config.toml
n_layer = 8
d_model = 896
n_head = 7
n_kv_head = 1
head_dim = 128
d_mlp = 2368
vocab_size = 32768
activation = "swiglu"
norm = "rmsnorm"
norm_place = "pre"
norm_eps = 1e-05
positions = "rope"
rope_base = 10000.0
rope_fraction = 0.75
qk_norm = true
attn_scale = 0.0884
bias = "none"
tie_embeddings = false
parallel_block = false
extras = ["capped logits"]
init = "uniform"
init_std_qkv = 0.0162
init_std_o = 0.00405
init_std_up = 0.0162
init_std_down = 0.00249
optimizer = "soap_variant"
lr = 0.00173
beta1 = 0.95
beta2 = 0.95
weight_decay = 0.68
lr_head = 0.0136
warmup_steps = 143
schedule = "wsd"
decay_fraction = 0.689
decay_shape = "pow"
final_lr_fraction = 0.05
batch_tokens = 262144
seq_len = 512
doc_mask = false
train_tokens = 759700000
steps = 2899
dataset = "wikipedia_en"
Each number is 500 + 25 x the weight over its row's rms, rounded and kept within 0 to 999. Layers, rows and columns count from 0. Numbers have three digits each. The size before them is the row's rms in percent of the matrix's.

# q: layer 3 attention query, 896x896, rms 0.0313, rows 7-31,135-159,263-287,390-414,518-542,646-670,774-798, columns 576-639
# k: layer 3 attention key, 128x896, rms 0.0294, rows 6-30, columns 576-639
q390 081:540485490473521497462522542505517518485473521545461510488510482527513513522520495472487499507526475504496519476510488491506507546521521488512539565471534448490548500519494509513490497526496507
q518 086:514498497498520506516484523513526556500500490505505484473537482518465528512503516454496501512520511496472486503474503515472445477541523528518475514485482503487475493474522505457507494511520530
q646 067:474468500457478477535547477478501481464527527474473455520501514490518491440527538533518492535524465508504453453489521530490527541494557498543527466493492536499531448516461535526451502529473497
q774 095:483497488520482487508431477487509503492471521489504510468544478459506499534523456496476472506533503475506512518502531478530501578529531457515534516490471489489515455469499492504491485517496464
k6 084:485520541526491507507533485507484514515499501478502552479522488547515487472474537527536552472512523511500519501519492543523541475500476570498479528503527496481472526511518439524506497504473477
q7 100:517476508493549469492510482507445481541509518465448513502527456510532509529512484464486465473534516505493528525499531534510475527495486496490507481491539479535500500526444460530509453528469507
q135 098:486519488498514482493532463481519471540518490489518520547500528503491529462487523501505526503525486503526510550467492445475503495470450508515500507509525475475496514495515490507538479508455527
q263 100:515501496454538487522594491470496486527463502486474499530487513531482526476482528485499499471499488493506513505462517536460480497514495497517523557554513485495515465456525521491522498513437519
q391 103:508529514527496493505553527493511499503477524483530488557482504540529470495480490511474532513511484510512457496500496492485489487544504479466483499478499519549494511486548513482512490495506515
q519 092:505488502517464498484508531484489458545474473483462523485511458531480494507522478511520449499487492489558514515489485483458450492512503490494504502489495557496559473455494525487507528536477502
q647 090:475502479528502527499504468519573518515518489503452534460511529482458473503496500524484502506532518527520508520528500472481484507508462481453482476502505485530546516461510542528512524464515518
q775 101:481439494496483471452535530463500498540530550512433523537487538547498469530503482465552488514532520498460484491511481518452481550482482491464490516534488519494516473497493506536504457547526464
k7 096:463481480526512508459507495487480502487485465507524493473533494435506460522481538516462494496495519492505494433442528516495518548486550461493555487506493516470469536523516494492502509531481480
q8 097:518500489501558527500474486506501508522499488540493469471505455482501495495537491461510513530508502500468484480468483513505472451499538483503496517509528466465538554464474489451527488498495563
q136 101:478506505536501485533500521511508487481529481519499533518505502531498468495524507473507468495504462515509502513482500486518457485497491482459469498487537493512522549484530525460453482488442501
q264 097:536473488464491488503513486503502475474515484531538474481490505514468511510511529498531461505530494504486478481470533495448539528480512505517487514446498486457466462501519535489484453488497494
q392 101:494494523465497486466504493519501511538517479495481484517461506494496463498498530476418470491538488475474494537508536509480484472463467454454500506519525492462511535446449551460507505546538502
q520 101:506474520511497461485479490513525522536436487491497485538509456506502452523504482521502533468551496502503515446490534459467535474505472501526549504514468486464500480526509507503531492517495528
q648 092:537484497505502534517523534495470522503498508497473515469494520457442492500513493501518483498481514517466516470489513520527480483521504535495526491499493516521468499505515517470528512487538497
q776 093:510536500550503482537499469455483499505480498479494513475502506505493477492505542486554506476474514501493480484531475506465533482525486476522542495511487495490457473446506540516514502514471513
k8 089:503488509495494486508483495531538512498509466522523489553502483537511491527493459520461511543498529519483553522468494533522471516512483512497472462491507488523471500498499485505493505495502506
q9 097:479516476500521488510483522470484513487491449522514463474508501467482474528511526502532513513468501501478537487538491469558502515502501479510496495476547516512483471520517487506513514526463504
q137 103:515501461494434460512473500504506532478490473471508523525470487463487438508473509515500476495480464495484474486439511495486471512496463520549490501542540454517497499508525532544548498515505512
q265 100:496529507494502480482513496491510487503514488516526516478460501495518505527496506557488521493516466473471521490530512503462466495497476468494525469543536517489515522474487514505511485522454514
q393 103:535505489508482446507483513510497497479496504501502467538498495515467507491499512534517517509477517521443535495519483495515484553492476495535543474480492505473526469500508479496531480487482545
q521 102:495493524571512466523519525524484495508518496488531500528508518481452538458506486524509497508503508520502526504562509524472509508482501537484521499529500493490503509534476503480516491470482468
q649 094:489546506569514461495477512491491442482456542531479476485515512473503538480464477492558486513454473487514472487489506518514509526525473549502505536549521530506530470494483505546529463485501486
q777 095:534534506504479503529481493523484452530532469489512530531489517486492488474476462512474527497467547513466512464522524475452510498491499441483524518535503498490512474528499535452501448496466539
k9 099:506507451451506504471517479498539492500493514540491483485523465498445472534474510513531551488527497492469458471467495448496494522532477499499491456495484510448484497462516484521525560492517486
q10 090:521465478519502484510494474483490455485535503518511489491474464517524536524484490523487532489497475488494442477448469552453475502501493483476508473486536483525487494480532445473502514502501519
q138 091:485505543479474530511507507512497499467467496480523490490520540464507476508478481558515494502504530495465480493499508463480497453459512470457494501538505506518527471515482487509503478505495537
q266 088:525469497519484463536436487520483465482502508483524488505470491507501467500472484511492516486477523485496486469478517469493484472511490516448510549533512493483493480467519505487534478494504474
q394 085:498479494522535492509487550558520437499466512517511570512496483441475477493448548526516499486481527489508511479538519507491454500486507517496502562514477463487517444471503469468472490531489495
q522 096:549523445511538515520517529532498498462492503526513586510487486507476449486480557477509502508532486491492505507518543506477540509543499486477478485502517488525525479507533486510479478488507515
q650 072:520479439548515535526517539502535470457533474471503540489477499445426446537490512543504532525505470536505517477470493476525502467449517512469549520538528472526487508503501520483527454474462525
q778 089:539472518544568505535491499540517513495491518509496499542501458536482452490502497498504508544519480502458523450460502495487473523461518511472484450480514511483503520489509490461503519495488533
k10 093:505510507514555558451504518498546538538494464525463511479510546498505441512520551501501543466450519491507493533507526525496532499480524508499488482510493504473534523535474535511514489516486513
q11 095:498493465529479488502484519549469489530525484487470501499490531508455515489527464504490503493504500522477500540520486528526500492507530490534509504484501501491495523503474548577512514501487485
q139 092:525522466484537479495514539471477497503546496492478478534468495486503499490509510442526483469506477501523506480534489520532520482491498484488518509536482489524485539451492508476505488481506532
q267 094:493531477575497475468529510484521532527504480490477487550488515501478472465482529477491504520504492540480476534533490479519486475514500510512516461522485530560477523470446520502498524500522534
q395 087:441456468537497525495509531521533507502514510497505501520507475526468540530515509504504536540499517467542508434470493505496496533490488548513524481503527507498479546482468526514523515496532485
q523 101:515434524562500496514522478443519492519506489504506486491453507488471493489503466503501475495481479507482471504486507563527529525497468517461543469498519523498503508473476482455539488496444481
q651 082:527450519538474472517477515502498520501515479507506489538486533520501515506497503500488527495514485510477495516475435516524515541477482482518467471506457512466514504495537496505522494530514506
q779 097:540482528554481483524538430505489475495461487469519467519468515487503461547483465503523514516490491509566511504498487504520488506496478500484503497523505500524503536469526502512524478481486502
k11 101:569489493428526524481477542532510481497531517488501501466502494523485487457529494506497491477547464497483495485478521484503503496506526511496520471488531537541490481516503459528488534465453545
q12 100:498485496517532511503557487520442549491464481538494492472485498512504475472503492461444461539474506492524461535503484468567503506506514471511455534498521466481480478496542509545498515487528523
q140 104:457514518460461515457508508477506500528513576523471435475480503502487518473504484453458493474500488530505491504533482518497525499528470528483475474518503468493485544456511487522458506543519495
q268 097:490531517507491497501508471507491492546491548529508494509513474490478518494500536475503509515481500523479468454523483482540495536453495500521535465535501538510485508447486516498529540508530503
q396 093:479498515471517530487514508523506534562500537488453486470478499559467541537471502526492498484486505517480483458503520466488498486523508503499498502501537497493509518490494500508485495523486486
q524 103:481522447517512488522507498496521507492526531528531432500515488565520474463518492530558527495491539496482482488515499496489459488461532481495503527522499477505455485528534540483475524496503532
q652 091:477479488521504488488500551506504521524528499503531456539506518526513504452502423489474497492482511509501467509496469530491476553472482500509518544508553503480488526484494490488491505488517484
q780 097:494519506492537518488525539466511510492494536504481512532493502537475515482495527497505450550522548516576494537504451506517535501492532471498537497460506559507485488464489534524483495516442535
k12 099:535479501489448449497504452476539482494495526486525540488517485497526480539507508505528514526465498504485531513505515544501514491537522491523458503488526503521454477486489465519541536503540478
q13 095:539480515494528507513449493521514461522509514512509497504506525513465492556512507532521491528523506468510473521479478473485461503498482530528513515449486579515478543520481516512552513527475515
q141 099:529509546490450507474502545541484512528517472463467509547557497479497501524486523507465496509529506492499509492450510502480502510428489490501523535492486513472503492537480479529530502549496470
q269 092:526479550483457538464487513500485494519481460488523531493474509460522501508499478515489511503512491498527507526544499505468476495494496476476446524502535536509534450476519542530492491533470550
q397 096:508484487503518500510517462521539494513525516470499514527515522496489506501561486464519510517494480514453501509508487517442515494482508492496511500463522488541486513492475452505531468510456506
q525 102:486527481463493529505478477499514524499481493489478504506468459567487426506458504531482514487497503506498509506537521547449453495490546501550481502490477506524465517492518563495498508485470506
q653 088:510482470539465518482457515476503524513525447522495507489481492469475514502456467485482540516478464492481542491527462515475540503541504489474499508470507523515482517502442522481534477544500507
q781 091:486503494546524528472450486472519509510549506494572502495490501482479479479473508500493531513494514501543487536477522588496482516470520538505501508520512510495528482505526532514553519487522518
k13 100:470501491461452491574531517509495515476493537523494533499499542527485452477467491514488486500468475531476470506493472491550509484512474472526494493509525507522499482509486493500502533492497476
q14 094:541495493506509489501476488470463550509540535542503510501487465531513555491489511496537518501486526489531508463495463546504536476548490489477447416488509476459515487532501517459533480526534511
q142 100:471495513494487536479529489483521525493476504499513512517503575489500509513528518493483538499490493504473504563516475495511464496503512498472465476478477521458488463492472487512514527501465551
q270 092:517534488515527486478489513548483524482477507500489509525501471537497484510502470532477493491507514484443516521465474493548481553498511486517471500508497480494526478527449488490533524481537521
q398 097:466480523534464562513477498498478485475513508490490488492501504502480500475535520505544496456513493479527509512490490515524488536492466473485495541493484535477506477492554490476498530491484530
q526 100:476493464482499505517478500487458469501508487529539485490495475508495478483549471488470511544520512480503476500530487537492485530529530503459461518507508552451506476486550504533525532468467491
q654 088:483483516529513546492527506453464487520501470520444509480489555497495499485532498512456512492463504558521513523479453463500489480482490542487451498498488485484521496490509506500505504514507513
q782 095:480519522505505532496494511496513496446539499516483449483504486570502534525516502513520559515514502544515533471450482500517490505532490515518479492522491507486540495507545484488514503506518503
k14 092:470520468479520458517517500513446502524526536519483476502531509501485474498507530503464474516518506511470478517501493484490518517523535517506557504472524492525507503507491524494505498528468512
q15 092:449509505489487481492452484495492489483459506461529498471533464503534511535480508516541487511496471540485525530521483477528491481500489471490481535520479503496496506458448497455491520461507535
q143 095:478465495542483541529491460494520467498454520482467481468492528505503515509514532475493518492503521519467465503493490534541481532515544486467505478468522498517533517480492497531454496491470510
q271 086:512529464518520469489456451521471497478437476517490484528512514510495494540503535458498514494454537520489516479513494496530467552485530483464460482456533492471481496511475542555468498535524496
q399 089:472496493526472537517497436508537475464516491464476490488470513487514498480524522500540513441474538507522476521511486523481474516483505458520512481465496512488516531483507496470442511463517520
q527 096:535550537458506477494521487526502493505533443483529500487477526528535550512473540571472516495506508445507499473511491502532467475453500503482467480509508488508512459494510496453495552511526464
q655 082:533483504517465519541496503505514497509498554523477495504500523503510469476516561471508507461495509508468504469484469518529472532489461549452512538502486446543500516488468470475506515560496481
q783 087:467541553481481469494478525513485518502488537489544484510516564546535513545467490491508474428474471504531494483499459485511522502475482528502504532477441548479497521487493511459515535501460487
k15 093:479535527484562456480486508455510513500480470542472491485496498509500511510532512545521488518518547493534523482535502533509519500497487518504503472497507490560515467482479429514501529478504469
q16 103:504523500499483510458494483484489527497509503456521514499474513519538489549520480489473523485505485492486492521468485448516485511468478496479490505474486448515519487507495472501488504496535499
q144 110:479459511471489496471503510489533560478506510518516440509475527500511521472523515503522517511493491510480511483532528492552512527480494490470449493484462478482499465530516540459499501522467501
q272 100:440502496474467486501483498467551510438491507528490478516487514500491514503494551525552507504505454489513517513475495487539440467542483538523508523477477476470487516536531520505479517522492515
q400 109:505498456506485487517493498489480502501511508555497474465487517534518531482508468488522488539500508521489467465461505513505547507517526494479467513460486465476494514508505470465485476489500487
q528 112:506487516447479497506510502468525483512508506522465474472476480497505484506506483493481502515514479512492451511453479507501522490507492518473485489490519415516566501493511521515495517483491495
q656 100:466494483503475499491492535423498512534506467489512476533496535522492499483523511493494505498502486516523541520527534471525496515490490485521515463502546528467497454504452447499475533500512509
q784 102:491510509500506513526461506537461501472480517511487489513458496501467522519483532501534475481496467506506485514532504484523478462532465500519498489466556450486516515532503500494495530499503539
k16 096:526480471497513502498470502489515481503492461516522448500521486526518532466494460491459496429493500505495510497529522541479524481510453504518506489483486535512492476461489494514496496509465482
q17 103:503481554500469515483478475501475498482558481519461515522489493524490470504463472496503511543468499480508501480480493488509495553463461529476496519475476447487544475505519493531481478523533475
q145 107:522476470468475457502488471437436518502479520524488514476468523513518533510532501476498522481491512487466511493519507445525467483488482480498526502495478517462474484518499515533440483480518478
q273 106:509467534451509481506489511482494506469497509511485513508516510471514525520516475500509521526495509475516520507482495449513515517520487487461516479528485519507503511496498489523482521510513494
q401 106:519503514498480485499519506465462503492517538493497460513509508506484493505509475518502468493483483465525501476507525503545470480490494508485558501537506516504489468481513511515507511490510466
q529 115:476509531476492459518481490479518526493475505545499527468508509527468513515486561476507517504510504450544535522494478476546503506487485487503539518521480480528468493536462515521528484498514451
q657 100:478489478555504495476499537468494527496495498504475477480500512519521568507467460504488509523500530501523470530471504547515523513485553518470519522503468490471537515512527537487527456462517489
q785 102:493508516512485429504499482456503452509491538467527510494509481501481471481477503528562510540486473490500446502515494510520492480496519522521485515499517484536500488547539508518502501531488487
k17 101:482507467523515514517507501534561502523482501544473512541502510470520516510518533507493510453500518512557515500514482512482491536472503486483487491497475504534493522473456463471507515498526488
q18 088:565469515447450529484462504475501541461479516507484504538517500528524533487494498508534475444521459519498545483491440504542482527541478516486507534470489507490544481508473462502488512474463502
q146 099:547468521496442462500546460509490481497550508475512487526454496517516508476541532496514463522497524510454482500554498547492523502529485483466522476531514471511546506501513506525513537493498491
q274 088:517499526503529485487523524495499513485519497488514460492497508565553511497476484536517472539495512481520533477512510502532486502515476500506493501499516495479491497500510519499502518521529497
q402 088:537485527478464536495544493479496514514520563486512461497502512505472538477549561452547456497463510478500496535528532522479509542487513500500454515515513505486540477509487547492494509509518489
q530 099:556525511479495482498469476471476472501498512478501529520507513481553517512485531540495512522525449512483498458495500592518497525540517498508521552437471440538479500474510479485503466515515505
q658 094:518483448524469449503483511489461492525498513455509471498475488504531505509495512461504529525499456526493478536532461580512522535510536524528539511519508479526553504530517464510512477493544470
q786 081:483487492499487503498450538519492501433507512492504535526478492548517532462542532459536530490499492519508488495510472481495502510490507493490500491440516511491483481533501453467510501522477456
k18 085:488528521484523536545488504447525539495460474490472495491522530523506487499526529504527483507470517499496510523485500509503514509479501529507483529469453531549480504455453519520472496498488466
q19 099:512486506515533538538534495479497520544553434465505492487545491497509513479508479468510492488492505533533474483504534518494531497548480506507526492545460507496564494514452534481509536492493494
q147 110:495494463483497499493514486513505539543467476504508473518478497500527496508498508492527514494483480570542483484527443525491520511525511526490520515498501482463539504479518506466490500498533456
q275 105:486492480496506445504517480484546497463486493476536511487507498480493445489543514506493503487514497487504426466481528508505517519510531501498499504489444479441500459445494447517487551492507466
q403 110:509516464491470459536465498500451475501485515491499496474486536499499472488434500538460510515445547487536491536540485481520484494520513521504481498534465497456508471478483462530504539459513495
q531 101:502498503454488511534452509506465496541532483517495488516479500526475501509456525551492466470496511527541486476459456562517504524484491484466466525516484442517489482442505517502496471510526512
q659 098:488542443529531504467493542496501472460484487487484495509507489505523511534463498503498504490483479517520476492505484491515516490476498532522497474543490511484487445505460477505495468481523514
q787 097:438494521513507526478506517477490507500515465532468500503475502557515536522445530495498464469498491499504537511495442478505492485523465507486507512543509448498498490539499509533548446480480508
k19 099:511514511492497453511503531485515500465467520516468491503524526548516524471530524518504533473484530529476508504459485498497478498478497508497473525473508549544494518477535492516465471517513478
q20 093:516477489478457450518507513491469512498520480503487471508507487527490540488553521502522512491540542521491484468514515557453508513444502475493490458474468457481469492463531468508473522506482544
q148 112:518469481491474461512472505466507491481492547522455482501504486495497524496500464489549518547531503464527505507494527483519528499498492506547533472534493509474519507477494452498469503513522488
q276 099:484495511492524508510510467500473482531514519490501470523491472504489480499528491480501484474506516488533485508479517482527474517465466496487475470505521493469502488481565492463521534496454477
q404 105:481458547462469481481500522493487479528464458533473501496469472531520483523486527511483519544533493448528499517485492531513516505490468506490514499509479514513501523500487477468479503496509487
q532 104:526510508480500514520478444489547490516508497491458482494467496488449458451511465538497520497529487530493477475508525534483541504468543551465499514450531470490513536485517518486519483479471503
q660 100:514482538482473477526507498503515474511477451543480512529482496460522555437508500471498528487482540447465468492516525543523548507466502569488498479494504521510490482519534487503529506531549480
q788 094:496523531524482528482526492493530465535542493476547483531521514509489526465520493477490498497510489504496514495490548517455503489480501501463466496489464481518461472515524516510489508484507513
k20 091:491486533487504492502510476460513513465456508450493534434506492500509503536505472519524532504511520536502498521497475474533513512509493523537519511558538478458486520484469532516518472488453517
q21 100:526512488497489518485521525473510463481489490503514530479522503490513534504479461480504532494525491511528507545492471535494469527509500469516496504502477511502467505469523464521490489484511462
q149 104:480463499491521457508478494543508477504522522481533456474503495543505536523502499510526471472490500459514522534516497510498479498523485541526505497453492487541513529509467467441549544461489500
q277 102:472478449477522440468519505484493523464478496479507514453530479477499474505508508494515469536460471504518505489518513488506529551494486508518536495506502543495530498481504498541566467488481514
q405 111:474463460460500486493509545540487533517501473517527464478522473510503504477450458486539486474450484470488478496495519515479520525494503505550509503483517516543541461518462494480550524457543508
q533 102:500504486527493540494466496438458479506465499532485509495475486489517474492526515477452535460482466543513485536531490499484482489508500497542497468474498499466490492504544469460505502557455498
q661 098:547526488509506495527479442500485479462480505531531487502479523544546507509535468460512507492497491497532532460524480516509451528480506531488557500503516484446522450459451476470461516477461461
q789 097:478526472527496516479483485465464482446464486459489481508505473479472506465537495513504534491583505554534505506491454501458461507453463484508543495538531521522471505534484472473505464519501504
k21 102:474449507519535524483452485468516497503518521501489505483524532549440534464497524512470499499492557497472510459467553556506528497453489508493473490529505489477526486518468486483481493521501498
q22 103:466486521469504479502464544455492472514518502520515511524477487505560493525514513558464459492523505482513544518515471517502477495507495532502491506475558505500512533512499523527469521496501480
q150 109:489500436531497502547522497490453511541507495449538508522540507461522479495495470487496493520500532484470495531473506465470467527528506527464495508452538484541478489479505477501539526451499500
q278 108:533566498516486485529465492493461518509544531479521510481524512534487492530523491502486490480505518487464542495518522516467512526466513490519493467466493512534504506512540544509527491523549543
q406 108:504516532492522486517486508478474489503488459497529451510548491493545480497506492449452484505485484499486509495505513513506511515485487472486490507472504478535488457510516500447534480481533498
q534 103:472506447533527479523517513508455510524487465541552483476474494463539442488507487513481447543465455474518510563476509480510499489529502519463484493486477501491476488493497523525423519527440518
q662 103:493512514489495524500506512513490489525490512499491512502521478464550489501475461520529459523427506460525505504476494498518456542503469493468468526544540482503493530483547517490460488499541484
q790 102:501554481527523499514474515511504480510461526478505475521505475506499512539488475466502507502520501491485493506484511542497518501491470514466467520517518488543502513504488543501464440495515477
k22 102:525481518521481488511526538532512549497500503496462447498504521522491508489492497508528519478509491521510480494472491472507485526498462468560493491475487491512482525473448436471518470499508501
q23 089:522523523502495489485491540477495481523523484471474502529466469527510489490495483516503541485487535523488493521462463517524485554538549456530494506454513535496517519492502494498514474485497501
q151 096:499522509526507436493501494504531525536513450492478505577510522510502509517504526490543521504487474524507480515511460497511547494516447466510464483464530488499503507514465485488525522509502476
q279 089:504497515535494472501485489466502471517475445518479522498498490506513522492482515522511496526492501459446513501433537511496498498488491478490505481499499497465500490490452517507546474525528508
q407 100:498524498513487529508488514516485513484512484526504452510479512524485532544485528502476512490520495483493516487451547487509504554474481510524523509493541486496483504538498485517449492503511475
q535 098:507529488534518526494514493480516451526527499494531451488538492452514530511496467549504498547486539478502529479475502512528516526508518531526509523518487464480478518506473494519450489526497528
q663 094:534479451478518464501466487483473498479506523512489511506489520523493522528490467482528530509522532466503526515499472484488507513512483491483518504493485454469514552519483511471496517485479491
q791 088:553516518483459472503505480478539483519515495520489562507489464537505517510498542516499478460491482507506505477509497542471515513525489523496467528485488499467498474471458484537512500483474507
k23 115:485475521515535488536525475521458536508482498472535442500503487492517473511506549540461475495538521516501472503557492540471535462444475474505481534504512480490502468482499520513487467468483500
q24 087:505479534491522466475434493480575530527495482506532519500464459533478524476508480506526509500478515492459482481521523485489478531475473557551476506531511498612462497450477527524493506501524525
q152 106:495483526461503489476495489464487516494510513477474479464557483480479465478537537496504499503510485531483481510511510485493486466511483496535519457514505514522518500500502497500530497494525521
q280 096:551458497502533468525488486478497490521505456532430467437488556543521522519558521498510420536504521509517556499513487488496483504497464496507485444528501464534524482525450525501557517493508507
q408 098:504461502505476475486517504524519518524446477479482466472461515519506532501506551507455468517467523469526518535497509478466503486495510513530492474484469462502502517500492496498516473503522536
q536 094:515454510483508463545474526504496475494543490496505519495510538487516511536515481495485508502530543487537453453515524488517498527526503518482529441533543453491498430504486489444568483463523518
q664 095:497535512502497513512503517479529463497490487471526518515535501511473510485479519511486519507511507511550485541522513503518547503504502481533532500516519472504527502529512509498509475520539506
q792 090:542485480536512474460529476514550494442491495516495513499489534468471537482499472476518545499566546473517487528568508523489531528517453555496470487514508540472531484485515524477492522508483551
k24 101:479491518518509558513506517506503487528525522537523476503492478488531518493472534516469456511477482499529524535508479539488501470516533502451525479484488483498512439489506473495481501520502482
q25 100:483499530518448484508527488510503469461482483450477488475487515538458525485484500521497506455486521462447491493471512481524524499470465526506540506472472539498539503528512459513502488513530518
q153 108:535509528502521464478476488487539528477533531485510489529484530479496513495509492571490472521530489523457534518498457518502490487491506484495486455477502451492509507498505478521535476521493497
q281 102:483489546565523470476499456480522511511512501480480484519518552496474488516499502463511467495468474527510531498447537519518516505503442498527501505506551525509492517497455484491466473463518478
q409 108:483432506511529458476518510494482517482492513504501561500495483474530552487496502508487500483516488459492483519444514520554502526464479513518503505498537490525482494483453508501537460487482477
q537 101:502572513496539518544504505493518509529445491457492503478507493486496468513489506453496531493501470472535508473515496530500533483449528484531519511488491480515489519506489509508517523484527492
q665 101:511526480458441488516494533517482484493513492489486488487530503485486485503506494447509524498468484452489518536488508500519474486503466483534506521502494532507555495512498495483538508517496479
q793 099:449496501485494465494489490504497497554494498477491484508495474499496534508499493534441494504519499516518497463497528502498486479508550537552497508531515501523591484536505505471482502496516509
k25 102:524555504526509485525497499506483530520470519526495504534507488500543544507480507553489535484490516499508494498525473490529447523503517501479477503492461484535499494525486478506496531494478539
q26 089:486465472514508537493518515468524475510514470482514494481497519487489480538492513535497506489503481509461513488478480531508494474483525512520495430532518518462518509528533473525521502508533483
q154 102:506493539500485497526500503532474484550521474510506493485503496505518494516498547510516457489506497495461504467498524551529508548490474504508490507451487523499466502524500509518494489441486532
q282 095:507463511482524520508475512505549476510538496514493473529535492488479502499510494525509489501515495484507526502487479511534495542469505498530519469488460492513485517478443546506495499490482538
q410 101:505489468511515549495485526536515436518509521495465457465509512511491501514470447516511509495486511468494497494475507508484545507472497511513539459500505512535463527516514509494469503528490479
q538 091:544475499506496544507524457461533545464532556540535507477504465483472498474485516533513481526498520485503527509496511560494556502517474527491524479536484481492477476475528500510507491480513508
q666 097:497468483461539456548493472499505495500543472489496505494513517503482524481506493498498488485455479499477471538499544487470517500503495519488513477489490485513496474494516513496528475489517482
q794 086:510519542499509503518517486498529504542461508552463507496496459503502512508504511487492510511484512533479508496488506546504532505524497485491428497543475467491517470511488518501523499479498498
k26 097:517544500480491554481516528509522463484527501519515538492501529530545496511479503515499539512482497514446504512537511476454495498502528503501531525494507491517513432512537503513501519491509482
q27 091:487479520458468490517487480491509438496496499457485489484474502497579484517557484477496519581514512518504499508524522498477444526515532501451473490515503457506519496507542487513527499538530491
q155 104:490536463466528503502488518499541478507540483492504476501476522516506474506478468501531488539494523500499509473532515460498497519523506506498494469534543525524483466471486533466487519481528471
q283 097:493525515533484523469531547484469541499544503465549497530459449466518494557521486522499524546498500499507468497506524494465522496473547526552514495506513498504490502512489542499502508545530487
q411 106:463467536491468498517490547498471527438537523530520512542475505513476490523518497517481500494497511464488523480523488478480531568488485529546541521448497481504511500491450530519521509476530488
q539 097:490475439525501503488487472460494484476509461456505525493533477470499451545445529492491519518503504508485492498504468476487484488493492482482523505500504499465499506487481519513521528540496493
q667 096:518535520494481525460490515493538517541549494490469552512515480520491514555519467512512493480525512463443476462538528447503492529474480491512490479450501484507504477488503501508476519494465533
q795 094:530488517466521485458494484508471503515499491471507485523509498517481486484496500484468493525488525486524454474447530452525497485518514521534473511530516541490535527488520501532529524516493459
k27 093:494493480496514523508492503480500472495486521507556522470483508492539479463475555543471480477483518497476495530517501488491512530509484478473562517457513496493530498525521469476486497471478481
q28 092:521477498507481492539425476459510484509532417522502484513488458524579527520440486542477485526516517521491518466544431525476483521500491492472478503520461513519511510522520520477506490516509490
q156 109:427501547513488511524478451503532550519524519459490468481495506510499494543534524538482475490466459534484489476506497450494480475525479528483522474500530484512440486518514496497485506518500542
q284 104:514522517463491498512516485461476527519491512460504545495522493511539492485513483487514499470506494507491508515463506515488515487462490502524503453520508511511509503537525530491473465504471495
q412 106:504492484495523543543499527506517510521530476492496520474492501525494484509521500497470448506524532493467471532504497499520461553470468511479536483518525497495487488491512484466510489562530497
q540 104:518558502524518516488507491502470494468470490553523495505514531466483528495460555502473495490529508521502442456522511511509506459504510481531558489488453503535520486498478503472484489493531524
q668 097:478472497534498526516498492496504504498495488491521506536557535563520479515521484495487492496502506491470540492491487494511467507538509477492472429512477489499533489495484524466506497508501517
q796 094:548507442451523493516523513468521490525520481479477482522520486504483491467510534509460476472533544529483478497520508455503477536480515462525503469503482515462518509503500510503530522519515475
k28 103:507475518530516495487539477491535479476499519481486515532469492506496477489504481482530550455458508492526491499486505462497474489501482508529459489514535550511498452458503509557488503504459508
q29 097:486516541516454515488513527498477479542480477503465523482485496495512539478508504487482498482508450487503547520531487457508442446510538545502485520567514460505486500518549502503488480520499512
q157 103:494485493505483501494505498548501534504528510472498489498541451478569523489516464529521480485507492477484501538473499470479458524556490500453477527475512514539465508488485479548489493457465510
q285 097:538479536499510482487576547506498508519529523512477471476571494537535518461523489513502497517477503523504515453515474516498484463553458529500495480467479479544493503487496501495515503516529502
q413 108:476479484511479454507461500467496519482451499432471492518527469481564512496519513464475474517519516528510482460489436489492493495516468503482530548513517517497487516489530530527511529481525482
q541 096:500516545549515478487545491469517489501503521505515493529470499493513542484492488513531542494503531480476483489525547498511502480499501446472534526496492484502488534507473496481519532518502503
q669 104:487508505498471535464541477501528479521497486513461505464554465492539488502512525493504467524464479503494501483467512469474547540515484502515537503496498515515510493482499516501523477485489506
q797 095:483535491540499535455521473537481481523482427451482425482475506481526500459493480488511504476523515492529491513507532508516487512489462474512504561472493475471505492493502503508515487453509498
k29 099:454516547477491512478486464489500531489489484504512472494542495510510471524507522503513510509542486510498494453507500499508495501496490524508474468498519524488525490526531446473522528509449514
q30 093:527504496483507494538527496517470525522540488500478481479524494490528536528466474543526461550514487492522463514490557466503539438479527510471519497496410532463483503518515488529465532544487529
q158 107:466497477484504458499544511457463507464478515507504497506520499468501532491507477509496504478512449484507495533492453511523470528470498505500495476481495428477488484513508474479496496509458543
q286 101:510505492508516510493503530481507461503500521523493492509488529512487534522484495503516523494492542500486492511495516516511437476479511520503513466521504520442509492517525500489481467534478532
q414 105:492471463503469484513493517512525520491475492511504509517447526493485500524476455515543515487494500513520515525496533454499493511471469486489515477496487483494502470444495541509485481529497563
q542 100:531521482500571495470448512515468505524531489503520478514459475549539534503498499447521516543504468500536478527444491486541465552498498499505481492515453494466590504532492509551475478493500501
q670 109:493516547511507486505485528491474490504487481468522462469512479504438526512499494530481498497476492543528512494504440497514507512487509483524520464477485511474450450512505510533514495527490528
q798 091:520527484483571469500484541478489473467499522472495471495520505506499508487463487496528491496545473514512515517571475532478470504521525522501477487503436490477538505487496471483503481509494512
k30 108:450474511448474488501485475504461528508484441463552514483511563482507476474597499512476537479509501489482537474471490532516528491491500497562458519513541469510510523539484485506510467520500481
q31 095:526511519508531476517512475467518542482498448489491456549435497477545490490489516465494518515479457538510513483543479469509514472557528516494474508506458524509510534485560465479475526535511489
q159 110:496531522505504503532564553495538501511530503475509472529531499515533514486515477512505491494490513548474516526495520504522550500528465504513515523488501534522492545503503489497491503504507516
q287 101:477477510507507472499491520510493544518476492489521473536527451539518531485448525526511510515500502496475514464487531488502520547498488497494521516489499525504513534530481479553523502489481494